{"norm": "layernorm", "norm_place": "pre", "attn_scale": 0.209, "parallel_block": false, "extras": ["some layers without attention", "local attention windows", "shifted keys", "gated attention", "exclusive self-attention", "value embeddings", "hashed n-gram embeddings", "a smear gate", "an embedding shortcut", "skips across layers", "capped logits"], "init_std_o": 0.043, "warmup_steps": 488}
Each number is 128 + 24 x the weight over its row's rms, rounded and kept within 0 to 255. Layers, rows and columns count from 0. Numbers have three digits each. The size before them is the row's rms in percent of the matrix's.

# layer 9 attention query, 192x192, rms 0.154, rows 34-63, columns 0-95
079:118122151151172119135134134091130055146164107194115118156119139151161113081147122107112132140136147133144112158093098147126079148095130114125133079114119159180105097110128110131134099115137110098149133149131097125116093150122152104109141153131124120161163128112103127119122136095120127099
083:104127152097130133088164164101119138091060081140157112100108104100104170160094137106152134124104094143126144124173081130152134141127152110106131160142132131127131132146135141163147137120115172109129104133136132129148118151140120150080136105124106123146141126106135119132157125081166173139
076:140140128108110187090071110116084140139114111187141130107147136141149136142116156115118139161143151114083108114163129172144111101076144088127112173140137102136097113100118099132140138113123102105143121132125164153150189136127169142129100095142102112120148140125127117100142087125149111131
092:138120131115105125123164115137139105157149118142083145154108114116148139154128141106131092141130115089124156134138103138169106107176112126087145110181118150146136156106127171158120109116152126203101143129115151144113145106130145139090128143095157117149143112130128160154143115117135135137
078:147114158164181127158097117055112154150117116112117101157117111122142097098142124133150153135108168150139146100074142117080093121158098200154121089111127108111100145115177137137134152099106162088121114109106117113099102125105153140169149118148143136171097098112141131088106127085069134141
087:136101158130144144114123123106128163081129111142155168104114095148156067077113125137122162151130084145147151134075141140123089163099105138155128093101072148156107128112140121113137155120143150112131100127142135138101115142143120144113160126129125129147120123090124116122110094096122126093
082:142139129106111167121155110145098122138140135186136113107136098119095136143134157068121084143135112150165108140152106137148132134171166114127102137122126112142146110083116119081112141172108078151170131136157106156173111130125170144084095099153085107116101160130136102155138113081149134158
085:144138120123134077128139133132165162124104140082128153163146111122133108112138092153160186131092128127117146118129101132141135125119083162133169067132117143100148137158142148146121123106134172126100128118119121051108093112126100119152150174102180120171128119112129121135098127145136127128
070:111123101117143122165212125120123115122184125186157140126099165133096158099119142141166145118160126108130134113130104108130129129170138102128097182145116115141129138162130098106120072134155116138113107153178145124114101103108060158090158130142107107114161136101128106145116158091121156152
083:128137128121085130111115137150108146124156162219131092125146119130136087128144142139120148158146114110105131112124168134098099114109158142135149129131132129089123145113148100124129120118125100103111143168134146145136150133117180127123140085157161128095155118143153107113134129119077106118
082:133148118137141115136188090150139144112118151152135155120130163111170165126126128080116094110125124088140108103141163115161149124099132121100132110154123116095124144151114131142116094127137132160114132158143177094143119154146125138108141145104143107121137113147151133121090146128104088107
090:112105106120129117117144165133142117120112105084081156123119124140143132129097156179109116128144082121144124125141108124132117117136102125143147176116133106119131136116124159133136121090156132188096128117128105122098145120139114090122146146153136150095175121151105125161131112095197128138
085:108121103151142108161132155116159127132143119059157123157119200160099143115110134170141182103136123120147187118093119128087118153136092132152139118164104117132130142108134119096130070108138132117109138159124156132104133108129068105163152158138111157143118114114096128131113136161158122117
081:142152145136106073138111142111113191133102083112121128139122123106156148112136159109161092158105130122126098160129139147164121098138103148118163133094143091126136115133122151096138179096118098147140165110115114153125120109156125150092159166148123120168087095106137167143127092167101168124
072:119101166168173163167079138057134130161055108099131142158141114099135120142103136153114133100118171144128133105100100136127101124119071166125106133119108115146106155104127132138153135127113148111129127133050123079092101104111119149160159173097143145149127114149105131106088157105117137134
083:130158132108095138134142116183149194088110157178148101098173103123135134132129149102135114125136093125089141140152152140164161109122151117121170132102148142081140119112089129126132144139120094147139130119122126162129140152185119144125116063163097106125124145125125160161152125164109164130
074:156153099092112119102150134177143141092142145158144105116121128137127135123161104111141152159117088119139105122175142112146148130134136107134155110105151150088176113161108110151116125140149078106096139123175123137165124129145138126094106110139138101127103152110178121136172125149124123116
088:147145139128093124136115120099115114167149095148075201135188144144187129149147148151100131130129144164124121150073124107152099103094100152096124104139125132120130140110152112112129138129132142107130124182094110084143135126164154116110155172128106148168154083157127152099066113142105122120
086:123120148125092161091075139111156143137096114141119126095152090116092112078141159118115146155165085126156130146096127177107134108122149111151145109148155128115132110113134135117134080140122131141109090128137147133116164176110107150127135114125147111135125132124153119149102115131136105097
085:112108120148115141147107120133118142122129117110145198141117119140179126105102104185094157143143150132118159133130108130156124107108093142132118158131150117169113125132114150114113124087141155134103084125127139107093155128124048121168125169071156137112147108117118132122077108139164101144
085:114130180108134089100143128108105136120121127129149087134138112085086137166107144128159104097100115108102113170143141125118151114136139120089112148134136118139141159154140121153141130112125145145168187144171102186133086115168153150104136098128113141097082108176098152096151163165126147162
096:149141111144121109135162104101120139143131134158132114092126147148142098122131139139079090134177137076187115173125118136107138149098114074170127149114092153139128106056139134106133117132105126094103105147126132135165123159116140128088151148117104092168171112102127130149146153110129137112
077:096136141168164164161065149088112145066113070173158082147123135140154115124107104117117176157143123147107138100148116144159099109110111147126141126131142124166133123136127129143128153135122106076156149140089127144126128117156089151144133149142124140124154105080130152112087129127088141107
088:123113134151104100151116151096094065108179133097115111154068142106157107121119115144135175155121104137121128139120138140082099158118120165149128109120136079127149136147147116107123142114141127124141132124109161166116127112126157108162119115157127169122109124127134130111133111176146100098
091:131117128143098133124120157119111138050171146187139092118099134121086113108104131113143191126122107119075146126167136140158117109137146106121143124124136115175138146173143106167126112117138119147160095121084169147137140091130078146152122062133075120134157171125131149129156132153133152147
081:124112153125142132128162125110075111099081146107112149154136094079134108119102137142124131133092138187116125099132120107100172144119134151130075129118125129097148152146174146143122104136121129089162103123153119066162104120120119143140122111138143152123137101155156103129134142093117124152
082:115168139167137101134155135161151176089157148182121114119174166161117130132141172093118120119156125129145118153132133141165135120110146131127155096130137150116122108139119118127116107123126084146145149116097102118150122128149128099111121130153074114138127097128137147168108158125112139130
073:116113153154114135137131188101175097146128125116094114102147121176128113108113169137120160119161106131113125165141089157131063112095114156190151081094153118132112151134179134152129089131184109176119140116075107112125108170121092143187125123130159152123104118126134118102147125131129121121
073:142142131134128108134107102119120125178086134105186134121112124086120143112136150090125105110103133113070122143138106151172131125120103111132113094148105110154121130106100131122112168101097154146205102135096149140134155128105183159134126099104126147145127175174112148123108063114147113132
094:123148127116105177158161144112131059139094132152111134128123127124123123113137171110112096140126131174093153113128114145127119112152170182120124147128128156155107100108135147139133136143147099123146082124130139117125132144145144142122102064135113157130127102116161104109152076136121117135
# layer 9 attention key, 192x192, rms 0.156, rows 34-63, columns 0-95
088:114108165098150162133093160095167111124116150121149142140136083129084110159116082094122106151138121121144117156071143109106097142135172190098139132100108093126103159120147162138180156100161099144140090156121113143142122119115131128095123139138092121102074096109119123143146128157081148138
097:132143127152100123145179108128120075145090155174121127137129158134128136175158114113115178136146175116121102127112107104107143067110128144132135155106118112135124100169165140130149164134118130112105127129180088137138119131181101159091142166117136127068105110121130111129116126152147142092
084:116153160116181164102124177091131109113116133125143162132165131101101127165125103130132150142123060110152120154099049152137152120109116112123135134130121112126130115056156101179129107096141160135130112138102117120141163126110143120163134150132139067126136146114096107120140146130116134116
092:144124129115112157129137145125160116160144183131127134132123105131121108084176111169136161110122125119128086166120097113134148098144082099176084095101154160108099137124150128096136134127134141160175087105124117093053110144157146117122143133110147140146128128133108123160120112130148150103
088:126139121123142089159123092156080159131138074127153166136111141126183149114143103088115082120074147124109141099151177110173097130127100111125134118121142169150127125137074094128097108106136102124159114142095174146152154126102138147121142118104102173113160145109109173132185159135103142136
106:123129117088144125119145117161106039096104121114121113147145103106142148144113116188115125160135213112135153132101120088104099170124137149145105152102134097115144116184122143145158129158128100125110123097138110134132122132110110123113114188147140118117116121083105135117139111138083135115
083:163138167099143173135137155102134097154098196135155148119131142077107102138124106134140162116128087120163110140116103123113206116115144121145169126089110128109128098119137147095152166118099090121125137140139083124128133128136129124088125149155103137120108163105120112149108147111176129141
115:113113087131077102127135084227130115082133123151091106150118100132141143111115142161136142140134199170127140104123171083101129113140141135112118148100147134106145117183103108116135151161122159113093112118128121116121139122156131110158142118131157120121131105084156159092111123164108147133
079:152131118110161127123076121117172154137104096136124106142176108081132103138154109132122113156151125125128124178085128115078144136153122144166133100067115138082115160114152151088138155128105112131124168141192096122118108153097166156103160141133159148123089091104096111170143107132136168115
080:147110129130172108116109131111158119077130148128116111132117141113133148135132120109126112115170103076130099175072085150125103155103116092130130134131153087133118108035136121143115118119124114140101114150105149140139134203073171114164134153158135104143137133131117137145160139107142145133
079:112132107139154120147125114147148136132171127145116094125120103112152088150145121148122116162154121102138127124124141121134191126097093115126100126126113118054113100123166166104120118151124134134142102119105109116115101167117082168113126105168182118137152099161112123158096128127103145079
087:117164096139115128098093133094133094165086159108154106150122123184094109108145151080104103114146114146136124146164119116178115067121135132155156081164121110125146135135145154144124144100117162194147164136157097144118117142122172141138140114107140141136142080179105118155120095100126114115
097:140120117111107062120103135131088134139120083088105052168160105133137118077154149142119134113126164151092134140156147150094112133134140146121142129112155142109145176139120128109116130107120173142106146150121166146120112119107119142201128085122164125107138133097128145130105116118135131121
100:108096148103180102127156131178086079162140123132171173109126101111128140084124136129156114127105114145152143108170104111163129120133144125123097129114148143154141136174109114112120166153127161143168124109159124112134176100185132089125107117139129136124145138113096116125136105109123117125
097:113149105117135091163143088159095181125125066115155154131099151137176150138140101096136072114063147118101142110164138119156112143141110103133143128157135177153135146153101096154071113116119106135154124116114167151157127121140155158117123119099149143127172131165125142110184119133078135121
081:116130108106133146118143089169154129120143136163077148104138131125077133144142117151160148151142137079140113150096077134141156165124126093152094170147118106094139100117132138120133118176097105136125115128174107116161143117149120103106110160145128128148142136142131109118125123149176117122
099:141109155144122155107116146117144081122115188152114109103131108134096129142093130167110207147180140138169117149092131128106143116126155139113122124090133070098121112123135128109185137154125145115097131139143076095105128143146094100142129126148117104121075111082157110127081156140161133154
091:114173159148117133097161130129159099138170172131141102101112142139111124163145184089147095111134113124142132151080143129099103151150112129090117096114112121145104145112145144149128128114150159116132082117048157126130137131135156103130148168150086058147160114150107143122115145118132117161
081:095113120131123138104143137116111106138156109101126137142135113132188111138115101135099166096135132150100088118071149155120157122124158135100064164114161142117066131134160129109167152096135142130141086143095133100145109147105103134138129136124164112117135189125135126160116152127134137114
102:119157100137151146120122147106115185125128089074121140143165090106154124130119125142129122126116091177125167122149097115148147136128108118128103095160130168150113161124118139144110154075136180120128147112097146120116116135126184147135125110111178113170153102143128140100140076097081135101
092:107106159150149103136208115129123079131141120184155119102131178167132110104129139098140107112111136126066153115123114128117140116099108162137106136158142123166132147133164109140092159134144111107145088107140140125134135080147128156117158095138144163121160178120111126100176103127126104114
109:113117109075145101117144142150126124122112128139113107146097095118218117140147116128133139108153159118142122152116111134140119144127116099150113155120113163111134126128103139074159135118115132121125151151156136125133070153110121112105150218118129129105118146129133089143086134098129096110
099:153125151140104126130122121042114185182106142094158151137161105089124162125125124133108150127107118100140139140166117151156104121118152123086136152140092121160115143091121124177115146124148125121116132124139137171106166128133110123126110128096082110100108110143123152130164127094132151139
096:130110159181111151136124121084111107140113145086143188149118110151133107130113130075105116141139126147113109132137136141120079114104155153129163095139165084190115147118155198138129145080144121145163120144108159169132113112094133136133130132125118141119110140132082123125168138129088089128
100:109141103146149126150144091107130153138107132131117162132136124120105108159124076142124135150106139103073111148105101156124135102121117096140156139161139135156097149079169151167096100089127172149137121145151122174132134106141152089136161126076180153095142160113146150122186109145118136127
095:134150100152096114150170118155105080077102150138125134135112149119144135167145120084131139161153131105092142123144136068105134131134102104161175088159177087093122047136137163137123161148107075086073128107124094157148117157150165142134162156122124121145142126113147123075131133187117127132
080:112112129089110119125153126126158112172191160161118113147112116104062167116149137141140103110150098116109126142152138140152173146121168110116110172163114132083156144143164149137116153173120076124143127152137104150119177152141127064097126119148149102124138133153134140177106133137146125170
083:106123137165096102120137125129121116168182112091145105148101115152126131090093096142094119094147142159053106157142152120163127095120143136091130148133157155115142191155140133145131106057146154146119130141119125137124181150111130141137109092110148115123135158096173167156157148148129151127
087:090135123126122095155167145208106145109108081094144154130087118112155100154104142144180106128087116150104155099129129112126158110092100142133145187108150188151140130129127103125103119133134159129140107107122137147130166094128127119135136113119166154107180175106119146132140128123104152109
094:133157172132113166119151146133159126127163149095130148106168143114097161153154153122081137131148114055102110133098114137112114139146111165087112123101142116136118133122170137123135126075148098101159115113113136160112195158123147137063126139108058106106114120125143150117131180184150148148
# layer 9 attention value, 192x192, rms 0.168, rows 0-42, columns 0-95
110:130159103121079094081112120147117127141177131152135110132134126147133161123103136170099144165130169116123089166151067160124124118143117116089122127121132140109092121162143159141113169131114133081152116131159131144132135130121131119097106139106113112089177168150140126129083182120135115118
092:142112120087111114144122087097106124093186156098143123135119102124142146135140065129130129112086154125100106085144154148074148108107126161126138147154117122111121170114154107119123127134150143153106164183142126151129103110137135124077096126123165143137153118100123128105144142131107139134
093:141087135121115144144126109082120139141143152115124167156130155138155127152106093130136119157106124085098112124112137132068118124122112135125143116128098154125093188169177098101132101120134134120083129149179148137108142114093104152133144115112204119134154132136136115132148089170101184093
088:136130164173118095099105139082122112128106178139166145151125093095168154127138117136131162179131132110168162141153117096087151163101089117115147115110105102119134111087105132069130165084130119112124125136111142128128139152129092134176096107092145113148132106123128139151098131120159133114
109:156117147095191170152094108077090161107090120061163109118108132125113083102136135123165116110132137123128102126149185097124145132118140114154111120148127125109144131111149131149135171124141127112102161135122126118132094134117149123079152120137165132148143121119128116075144125136138105099
111:127119130174061137080121137130160155180152145123138149159115098126155120092123113103100154165148080138145134153132098193146108138125133124097119122158133104127108125120172126103130106126123134094132126116142127139102162093103158121151111111097119129147118082148136134143135155136121082163
087:130141123166113127080130106116121177168141088121193141124146130104109122132122149150115181153148105081126076162124123141137106141114109100098104087115144169104132117151163165139136138113115129091135162126113139165144137154100146132112167135141118120107164128082115145125150183144115074150
111:124077153179124157138136136111168091172152194114172116127129128115145142138117133116138115160124082110121140063112125137135114126103129130122139170131135151139082103159143122112138131123140105124161109128128133140132138121117062185200105101099115120142092137144119112127156126127099149176
097:126136106116143087127124141163125075112106110179137116122119094133133160131135140100078137082134113124156143118113075125140136130113136154151114138116123177138108091095113128146116074142127122122124104141147131144134125076123150132117117152176102157147129112136126142134136125137111159156
108:129154123115106124128137115139122168075122128141140141144105128130112092112125116112149182076130114122140149155128110072138132136141128145135082083147123157129137143124130130149126123089133123120108172134113129133103125119119163088129133155147143125126119095112129162132138099137157098131
096:139121165098111149143137148145148128112092143111160158127101113113137072157156120108155114189148123182116137157101146093128145166088134112131159127107138160167191115127144102127135096126143128137093107147140141107133157149114160139105137130142126145167132117125116164165117052148119154088
115:126119140115150164155135129075137122142141127085164136113150133126126123146133157110099096113112101086113110104098169143114111088103123159133094133118097142163098089129124153123131152117150118145137154130071154142099093149152122145149154135110106146151102148155117097142135139113137105143
099:129137122115149142121123122094114146134098147105097142157135161153117072096144161122111111154114115140117154147109201103154122102147127145154099068153137098120054111122110174104138135105125156104155142106111108103122139137138099092114145149107179148143171103147137088121080118130162127105
096:126132099132129118145123123114109134134119114085096130116099158139124098122138160130119136152116153146117083118108130108110145125157140179162086133109163125126128101095124121110125151154143140122134109130135103113111097136159142114066090119150131153138137103145116094124134112136118118134
100:132120143128137169163140133137121159128106120107109125141141175104128097069172123110150100132122118191120131114130169100142122096124135134138124110165123116136160120101137083104129107122140119162160153116100097119138093139147138142130128119122116131123098133148114122137170127112161111111
101:138120163161148142138117126112134169186088109086134130122099154106110087112108164125147147136132076140105107112130149086141109127160068112144062100127113099136111106129130117127129148138151117140108125111106099103127109162111125111149105113145128118148151118143102130123146102134141115110
095:122112160121132176112140108080144154156145140080169146150150147116147117127102081120143112107105167084124133106118146153082095109132129124139103148145098129157110113146148153090125112101160136145158159131168141165085117132133098119135128123079163138132117076143108126098109128145120112115
105:139134118137099124128137128112108091113147176136125105131136085119123173123156104134113160124135178107153116148156110150072138137096164096117143147142119127111142164142112089170119126140113136103114121166154171122120154094128112144129148117127209120103163117101148126109163150160133148143
091:130128143166089068120146122147116111116132143136148099119156087128108151102131115129124141134146144135134125117171055155155132134133135082130134134166095108105099109108143134069124154128118095108135108170114126093136129119085127116166158129126140102118136127115116150125149179110142082147
094:140130112143089076114109128134132138176089108145074145159134133101121124092104163105158135137129178105159160142103137096120131171177101114122098079098158132126150101126124124098116127133151140129144110111168120085113151123112142110103131139142132140134137117096122173149116079116118137122
117:110142119108092133100109135165128184150140119111109110120122102159108111094096170145135166117134104148126128172122134105160090112147109147094125115106179136126128112122141170178124100161150140138092133082132110113119128154092167123138120132099149148142136125148115171112128133114115067125
110:135125117123133101107115117124166085092157125156150138147102107113125189182139098163097177143122160126115096140104099109119126130119128116135141124146111130104090149175138098108134110134114119142125120127150132189161156079165124125114097135126118152121156133115110126137107114126137167104
101:112119108100119128147136122174143160137078086143110117145106096134126120127136138109147141112137089147150129095116164143147113190170120166125156115147157126174139124167121124171125098110131098141128114125124130130147125135128124116124120128137103127133082176153099157114157104095156114118
099:113135143119113157100136146120107122145104116120109164127129139108130127104109119088160118111128080172138163124125128089148116090123116183112081139147128155144120116075154123134125095141144136117137147112145108136115162135109149128172155103119119142152117115177146138167150134139115106173
094:116132121155122152098130174143149105088140157157174110111078109149153160163097134139124126138161093168128118146130079115117131129078186114088145112139112168160139139141134155174138120116088135109113105140134148205141139089144123127175178125128094125111105122138122136101145179146121111153
087:120124133136149182144136146108118129136127165086105121120162192101161087100143119111123097128100107166114126125137186139144119114114153147107117108123132163159122135120120110152134109086147138137145139141128115124107108146159135117128134111103103137134088135148115100165145151122139153125
095:126098111111142118114118134114155095144150104132108115110156152146154091131136131149116127140124099102117104217114141162096122168144124099130226116140169092139104131129124133108130125114116138151142114131137138150120150115186126115087147121130126133126155138161124122151120124116143147159
101:121129143136139186124104159117132158133103134123160152128139138100128097089108141118150124135150066127144114116108130105143122126061160135105149119085184146108130137121123106136145102062128102113146128151096133131113139164111159167165140111109095124153119183140139142141168116116157143131
103:130127150122173148130148142114096156131119111057134088138100156118100122069140118119150098125128158168110108112132129124130119088134125117135131146156119097126107099132122132122128102138155100145099175124117084145141107171121141126110128122120138127161128113113122141132160136108167095136
099:129117123112195101124132129135159100113118091115141136148128123137120128148114119127087101098136166162135146134157089126137128093135154118164147153159110131120146133147154141136130115114106156132119114157135130134164140107103104123148156138127054113121142157097119128138118165153101147150
111:144121127112146086128091097139144130105159155133144132113130114141142138137157071128135134132132131136116091159153101128101149119109156094118201182120152105085168163158113082139124137118103120120124122160155139158145163085105158170087114126139080115125190125114142135116129153144098148114
102:124136145135198131122113128130122088074125114119098091124156125130107111100118134128149086113152146124138140127137106132185148127090120102141147174135099130090175114095119157132131149165130134129132162090103105127138130150103168117100170148171099126140147134114155130171106160119084098124
111:135128142134110163120112117082103181147168129108159113112109131118122122106104129123116135100124157129112084122156140118127114079137118166101080156127120126133131126088135117142127146129136126098140168125118110144122093149099125140095121134112139109138117131115131125102184143131106116142
091:139099136121115140136114099138164195177108084089137160142110108143101099115116135148131150176126068153114135115113169097150108133188094108139111118141124140097147117142190130152128127181140104131165131120148141129119142151087125123103118126123115114150142116141120156133140092141132104134
100:123151119120161192180149136111111185103106112091143098116129140158081080077144139112132139087122102133133126069134127114091138125138141127145069124128122128133140118125144116101131161097134104135133140149088103110142102142153112126123113122154129110170089115138144129128168150135149122157
105:129126152132191068143127127165116107102101115118092124145111117108119095123131123124143107106132136124147104126105121097173128181131129086151137120119175137103158100124099136095125101099135097155118125139107110100140098109120184121104168136196133147121178159141132144153116094150130122101
105:125132132113091143139128108105123120135168123134184118115133108115171184143136090137080141128109098118102127111139104163079142115119114163117113168149079114141126133094110124116129160090121120103118155172142152145140097118129116125123098134122148112126110123147123110119160119121145123148
104:135103154142156136104130124053108151112158127071124141126113149102147120133104118120125114138114112122101141101105121108135129095121106170148083147144102114127072102119162125065135168124142132148144112121140112131105108119153150088147121125093120143163129108148118076132120117113132141092
093:135124133140131172124131144105117180152139124051149131110123145135114096067111169134126133122138083130124125144138152095143123072126131145142102121138159106112108094119195148140131167161127139130150147093092087087141108151144140119170170113108107129135109110161116107109157145128148073145
097:134148111118133161125140176158095148133116108132097087110148134136151095081137137123068151101136124153177122131149110121147130162144125132129096101127126156170141125117100137165121116083122123073153113156099121080129137127128139122157109110137123111099122151145143147148149178132108136137
115:125112136174087150114126152094154103181157136158165140101129133157147138139108112114095160137133136086123109126118070176055098123092115140106136145111104097134068106103100106109136108093140114121127133141138145160112152130125084142160079123093140133149093114146128128095146118129102140164
093:133102148129164155101121121108132151100185138102146123104119123123135087154094177170141146155131113121090128157148131090150119098124121102148115145107164136101138154147175155127134130172129145119162122120111122136135127162103141153138122109157086153108149139117085126110113091152143139096
102:118127119121181128096110131125119116115154113150151140115087122161116160123097128149102131124156113102113128160136079130127100147106172117123173112145135126094089120141137142161134066141109130113118112125139147163130157113094120141174113114128126149122182182125128141090131132118096096127
# layer 9 attention output (transposed), 192x192, rms 0.165, rows 0-41, columns 0-95
110:117179145152091107101108095131136149103164108158151080162125112152139115162132127111093108161132123143171153107151192119104146115141111096120099119125116121128150128136168130150099155119148114187136137146120101181119115086150157109117088066147150106101156115134120122152115120151141117123
097:129132138162167106138110124139122088103160142091142153143097133109143134153098102114120166112023125097115138115133107125133157164116104166138126125151140123172109186132118137133104107114144141111122118136126162095109126117094093148138117120143120127166136141152086097128132141110145122078
087:108117140148132114138100164137148121097179139087136139127087132136138111160119137150161126140062146128108121136139087186135132127099094149115109131121158063171118119184147091129171157117144149127135099151136138083135133135190119162164144126130143143105122074114080129117101117125152152136
085:088146104141093150109163127109121109123123191174134127140107103115089135136136098156176106145138127150121122129126153114149151129107130147167110131088102081109137126123152187123120156149135146104134155135111152139134132096114082110116123141130115095134178160179130086124107135116138122157
098:109152150161173118108149158166122158122162110092144164141139116133147165097089113149137120127116120134132110110097087144083149144082112128157123142179138108175146136115125118109098102130104149127122121098149151134155170117125095137142138121116104105146156144134119109133143167148160119106
094:143189147115103119134111130145102125141118157124173166095127131049122134119158106136103112117129110096133115147153095141193132108132140120113109092118124101142147135142131148096101136128091140148146121134123132111089152108135147114146136112119172116147207084125156120123124114088124133148
098:123159162109119147103102122081122138137114132140133105142106145092114071180166130140116128114169084101135105131145116100102171123137169099132141120175097148131153103112142153089199129089114144147131114118126142138145104127124102116131108115171145114148166155144096151134094135079144109158
100:121108120118144132141156162149149070094140126152147142113158145114109130122120134130105143129158107104118163132090118123175141105128107098131145170119133123129116111128129088100202119096113108113158077145096177117136109114143117088119187152123117137108114133174180086118142115154113143161
085:139161129117147135101133101139135139097114080189127147087141118141123141149133125131107195109182120131151131136134092121119113147129144154159153136130135137079138147079108079129110132121113075123120142153110111099105087104113149085095139161127140147145146096076102062109122109155140148132
094:133078181146118140093132084127128133100142155114110103140129144165145116121150157153124147105122118152146091128150099093124150146075135171138111099153132176101134147160128136119200132104151140138135148109111114082130110155125140122111103162120100150127157121138119115101121135116099162143
091:130140116104140122143120174143129134142124157115143165107121120159138129137114137151166152122126155131149110143133073152105114112104112127155110145107113091154139153168099185135136108108157116081098124106117158083140161116174118131184119145106104128182102124094128130111120148159124092184
100:083152128150132103105114139138083148147128119146115100139159079071130141169163151088094120173131146135101112142142100133168142121147088113093146157116145135118138119117106130106090130102119151125139119139115115145137118138128110126134141151142103140128119136150098105117098164147130141127
081:111122127106133130100142137147129139096126128100158117123162111160158131112113102111105089119106119157114137125118153139186122108120119126117135129160141138185128129150095124121123103176101167184173148103089125100133126149159097137137137149100134133096133115149157152129112139115148145102
084:109132158118152114133121153141147143137103105116128126129136102129186137128103116083118108119112113155108138126177100116135124132094101140133123118133138125132126116100140124106090129124145125170109131115125138132151115117139119154140127127137117133154113119128074147110123107104123102108
099:138102109129127100153120138119105158115124139142157133115167112107153167144105105091130110116118067107103115110125082123166120139121134111133139129160145148121142138134166101126066113117092120126124081086132172126138160110099100135142124119172118099150106177114181152119178141117107115120
094:142140102118108128096130161117116154128105132144130134109097113122089093126131144109159119114154124117088089125127099092138130113133147174157139147142136150097126125135132146110102168136119142131129093136145142166141134108136120133172146122147120074112153141158134128150133138123099169112
094:094130114133149161124118137148119155130122139121109117127169133099115112137123126135106133139083098096098156141080125142155149084136115110154129138123098094157126137166103144110145128117169159122163125073127145140105149126144112138131106154118120068129138147155137116150094118112144122088
088:128152137164106139137107123117193081121134153139121127125073133140127140132146148140142115154101098103138117124107111144094131135132150135130129099110140126128099112166119107081177123135110113159122144177090112119129105148148171131131122134137161133146167129117120115079173106139163103095
082:157134123129098142137137071083126170127137129182121063115107122115137162133135150127114115109159143144147128122163122149133193140111142118107078108121110163106156115106159110100163116115128132174125097140097149112094070144101141091116164145135096106138149116164134110136146154126134138167
096:123166158094098131115142140112160144081098107158124165185122136128116109143143134146145158144144101157138130109155138157113147150152124134171115110119110108100160116139105144115138148115176175158151137098163078142148107107157144152156104138083118103114158108109115142145113088128143116117
097:123119153108142171032171117098106153116139089122121105122130138097115120112112095113154145112192113108118111127147096098146132100133125162123138094172108151130130186122173169166125093117160116118130131153131132161152124122136130141100131146094102110112120133151119161119108142107108129138
103:110142149138135130145063090134124100088153105102105120138083139155139137153153109153132126088122140124156138094119139124097114150151141143192135160110137094125103134154148150160216110116140107123144142115122113150106108133124110112133097146163185137143081118111123096115130115128181106112
091:148124098102130145148111149134121152152145123119117125118130156125106153141128141133087174111163105116092159124150148114162131122143122105132112076135126125104109149131142126128151155106123108157140166072110110128160109113142182140115152166119086151135122166081132124112139156156123179128
091:127116109118133145114124118145125109158130113170135118094101136138155091126149124137108128120146107089128109150137082147184134135148126143145096129118142136105128156084127112140136144136059117156134121136140165083160149156157112166125127142131115119167182135164116152134098112072112144118
094:156116119108127131094127157119117108143184114147125122096106161141144127120147124136109101108166128088138098161121128131138122147121151124122119129130131161132127095122130106122241118144088085120138130147110158116118128139102165128131141127131148174119122132116137152100140131142147115137
092:086097114135111115138124152163130150128123160121160133124132072120108141145102124135123137151101113123107157132152059139173122139066106122108113140150139153170138128151082126141066129137080123130139080095106157105130184138159100148150112128103117154160106148139157131136158149117126134093
089:157135120108125129126102129147155096145128121125137069105132100147106084149127138142132165129142108146111163108119170096138125120181101121156171138118115102163088120163110128163077151099120145130120126090146094139149185106138113109073141138127114098189136087076131147088115104133123147147
097:119134168106101161106121163182128149126146107129123158108153116126134139081131141129137107132136064119140128143146117153116128133073130115133098090162145132112140163089135113112145144117103125110130144132146128116126145132130139146125124122127095150122147175153152119135166130123127135192
100:125145147152152158128127140109128130139078139147126110139145150112118144110100128145141130094112101122133116127129081131163165139084086129105134108167119106112135093123177110120162093102112111147158115111174133150123146122120108143118152144125111090161186130138138131162169138099104130091
093:154131126096143125157115086126109111116156117109116099086144137149158101151111114115126124141164130110132168091094135147126142116112133100161164121083101134139122049119122116139167121130131159123122111114115164098097129144128091079103150132159087114115145137061145128147136143142174141159
098:132161150146110138158119100128162095094175115111151135114099129147103149142136100142110155116156090080134132148106162126115132144093104121175134152149134118159125104117174146182122096123138105172101103146111126139094126139112106088125145092167127138118141136099113112088160134167140136116
092:167148141113148145093188127121123108146120129186118140143144115108103119104132120145144125133172159189152132137140102144106146150115139084118132143128099128097139083102124150056042098153119102153111079130137127087126100156131148105155114130127113099172116118162122144093157123118105119114
108:113159135118150129123125166126132128133108104159158146130104099111120168149131120096149096119089136103135138150161106073117144113097131154096175116166065155102156155110154158125114136118105135136116086155136113136142119117102112121147092084133125072106142156148091128134163138117117142121
089:143104140100139156129140133134132128117161121119147140111140149090095108155133111124156107131136131138112115125126122151145130123160130110141154177156140112134153124134109132128152133108123154157145124136099136176106109118137064132143148111142075108127128072140137143151076147135097182118
090:153123132120170128136133143123133146137139093152124096119152135132120142105127128120106104130132097153100054150118140094103118131135170150100083135132141159157133103074131085095149151140131110130155129152118103153141120115113109152101157132116101116110130129149124127158143159133109151114
098:167131140122116148119181105154162105142108142161108142121093140151132118106119137157131105104169120164131158118093135125143133127118130125170140106118105141116108115098130141144091091133180118124133132091165132129176134127113122134119164144169144109191168087141113129107131153095128112097
098:098108057165167101182086123122091107141127124114145121140120115132123159155103101119093130149031190122158129164139145114144125100123129126080127116136106161136133167131104107127086181125083128130159145175139120138109095094127110126171101116118132127127115154141126081121104144159106142164
096:107144111102129092109106104172118157108091107177187101113119106111134183147139128151071124134078165133089156126124115116161134121101120105132114168148102136140122135124123131141129155162147144125141077099129144121089148131131135123184109118103122101139126135168111111155120118139155119061
093:123145138105114144099109125129103094121140079149144124095143135097125170103157111101103101085168089095072157124095105117122165130142135110149157114157136150155120075097161119115187134162110118161146099099096146148103146098130093095101168129124081087164149163163157138142146172107129158121
103:174146080122106161097160156123162114130126150199132077094136128133146143124140149117109161156203135160130106135128117102152100123150158133126086113136144132151138115075110091113054140130106115117155141134117102094146073104152144131082123127105138142104165148118124133176146150139122142150
106:116149134165102104121144142098161157140085128158145155131090116104131116184141137128112129133100139117151113134135121153107097079141155144091110097090113114104142141158075148128198147111110136116159140174135132127132152093121152128095132151096149117130139101122134107127128094159122154144
094:118117126146102144092127134159108074131135149105117102125101131164092106123100128155174159147143129106136114092149130101115122126093126150154148180106152109131143091090151166107114156121136122119053106121150146105121146155132071097141145131137125129103131134126149139168090138118096138144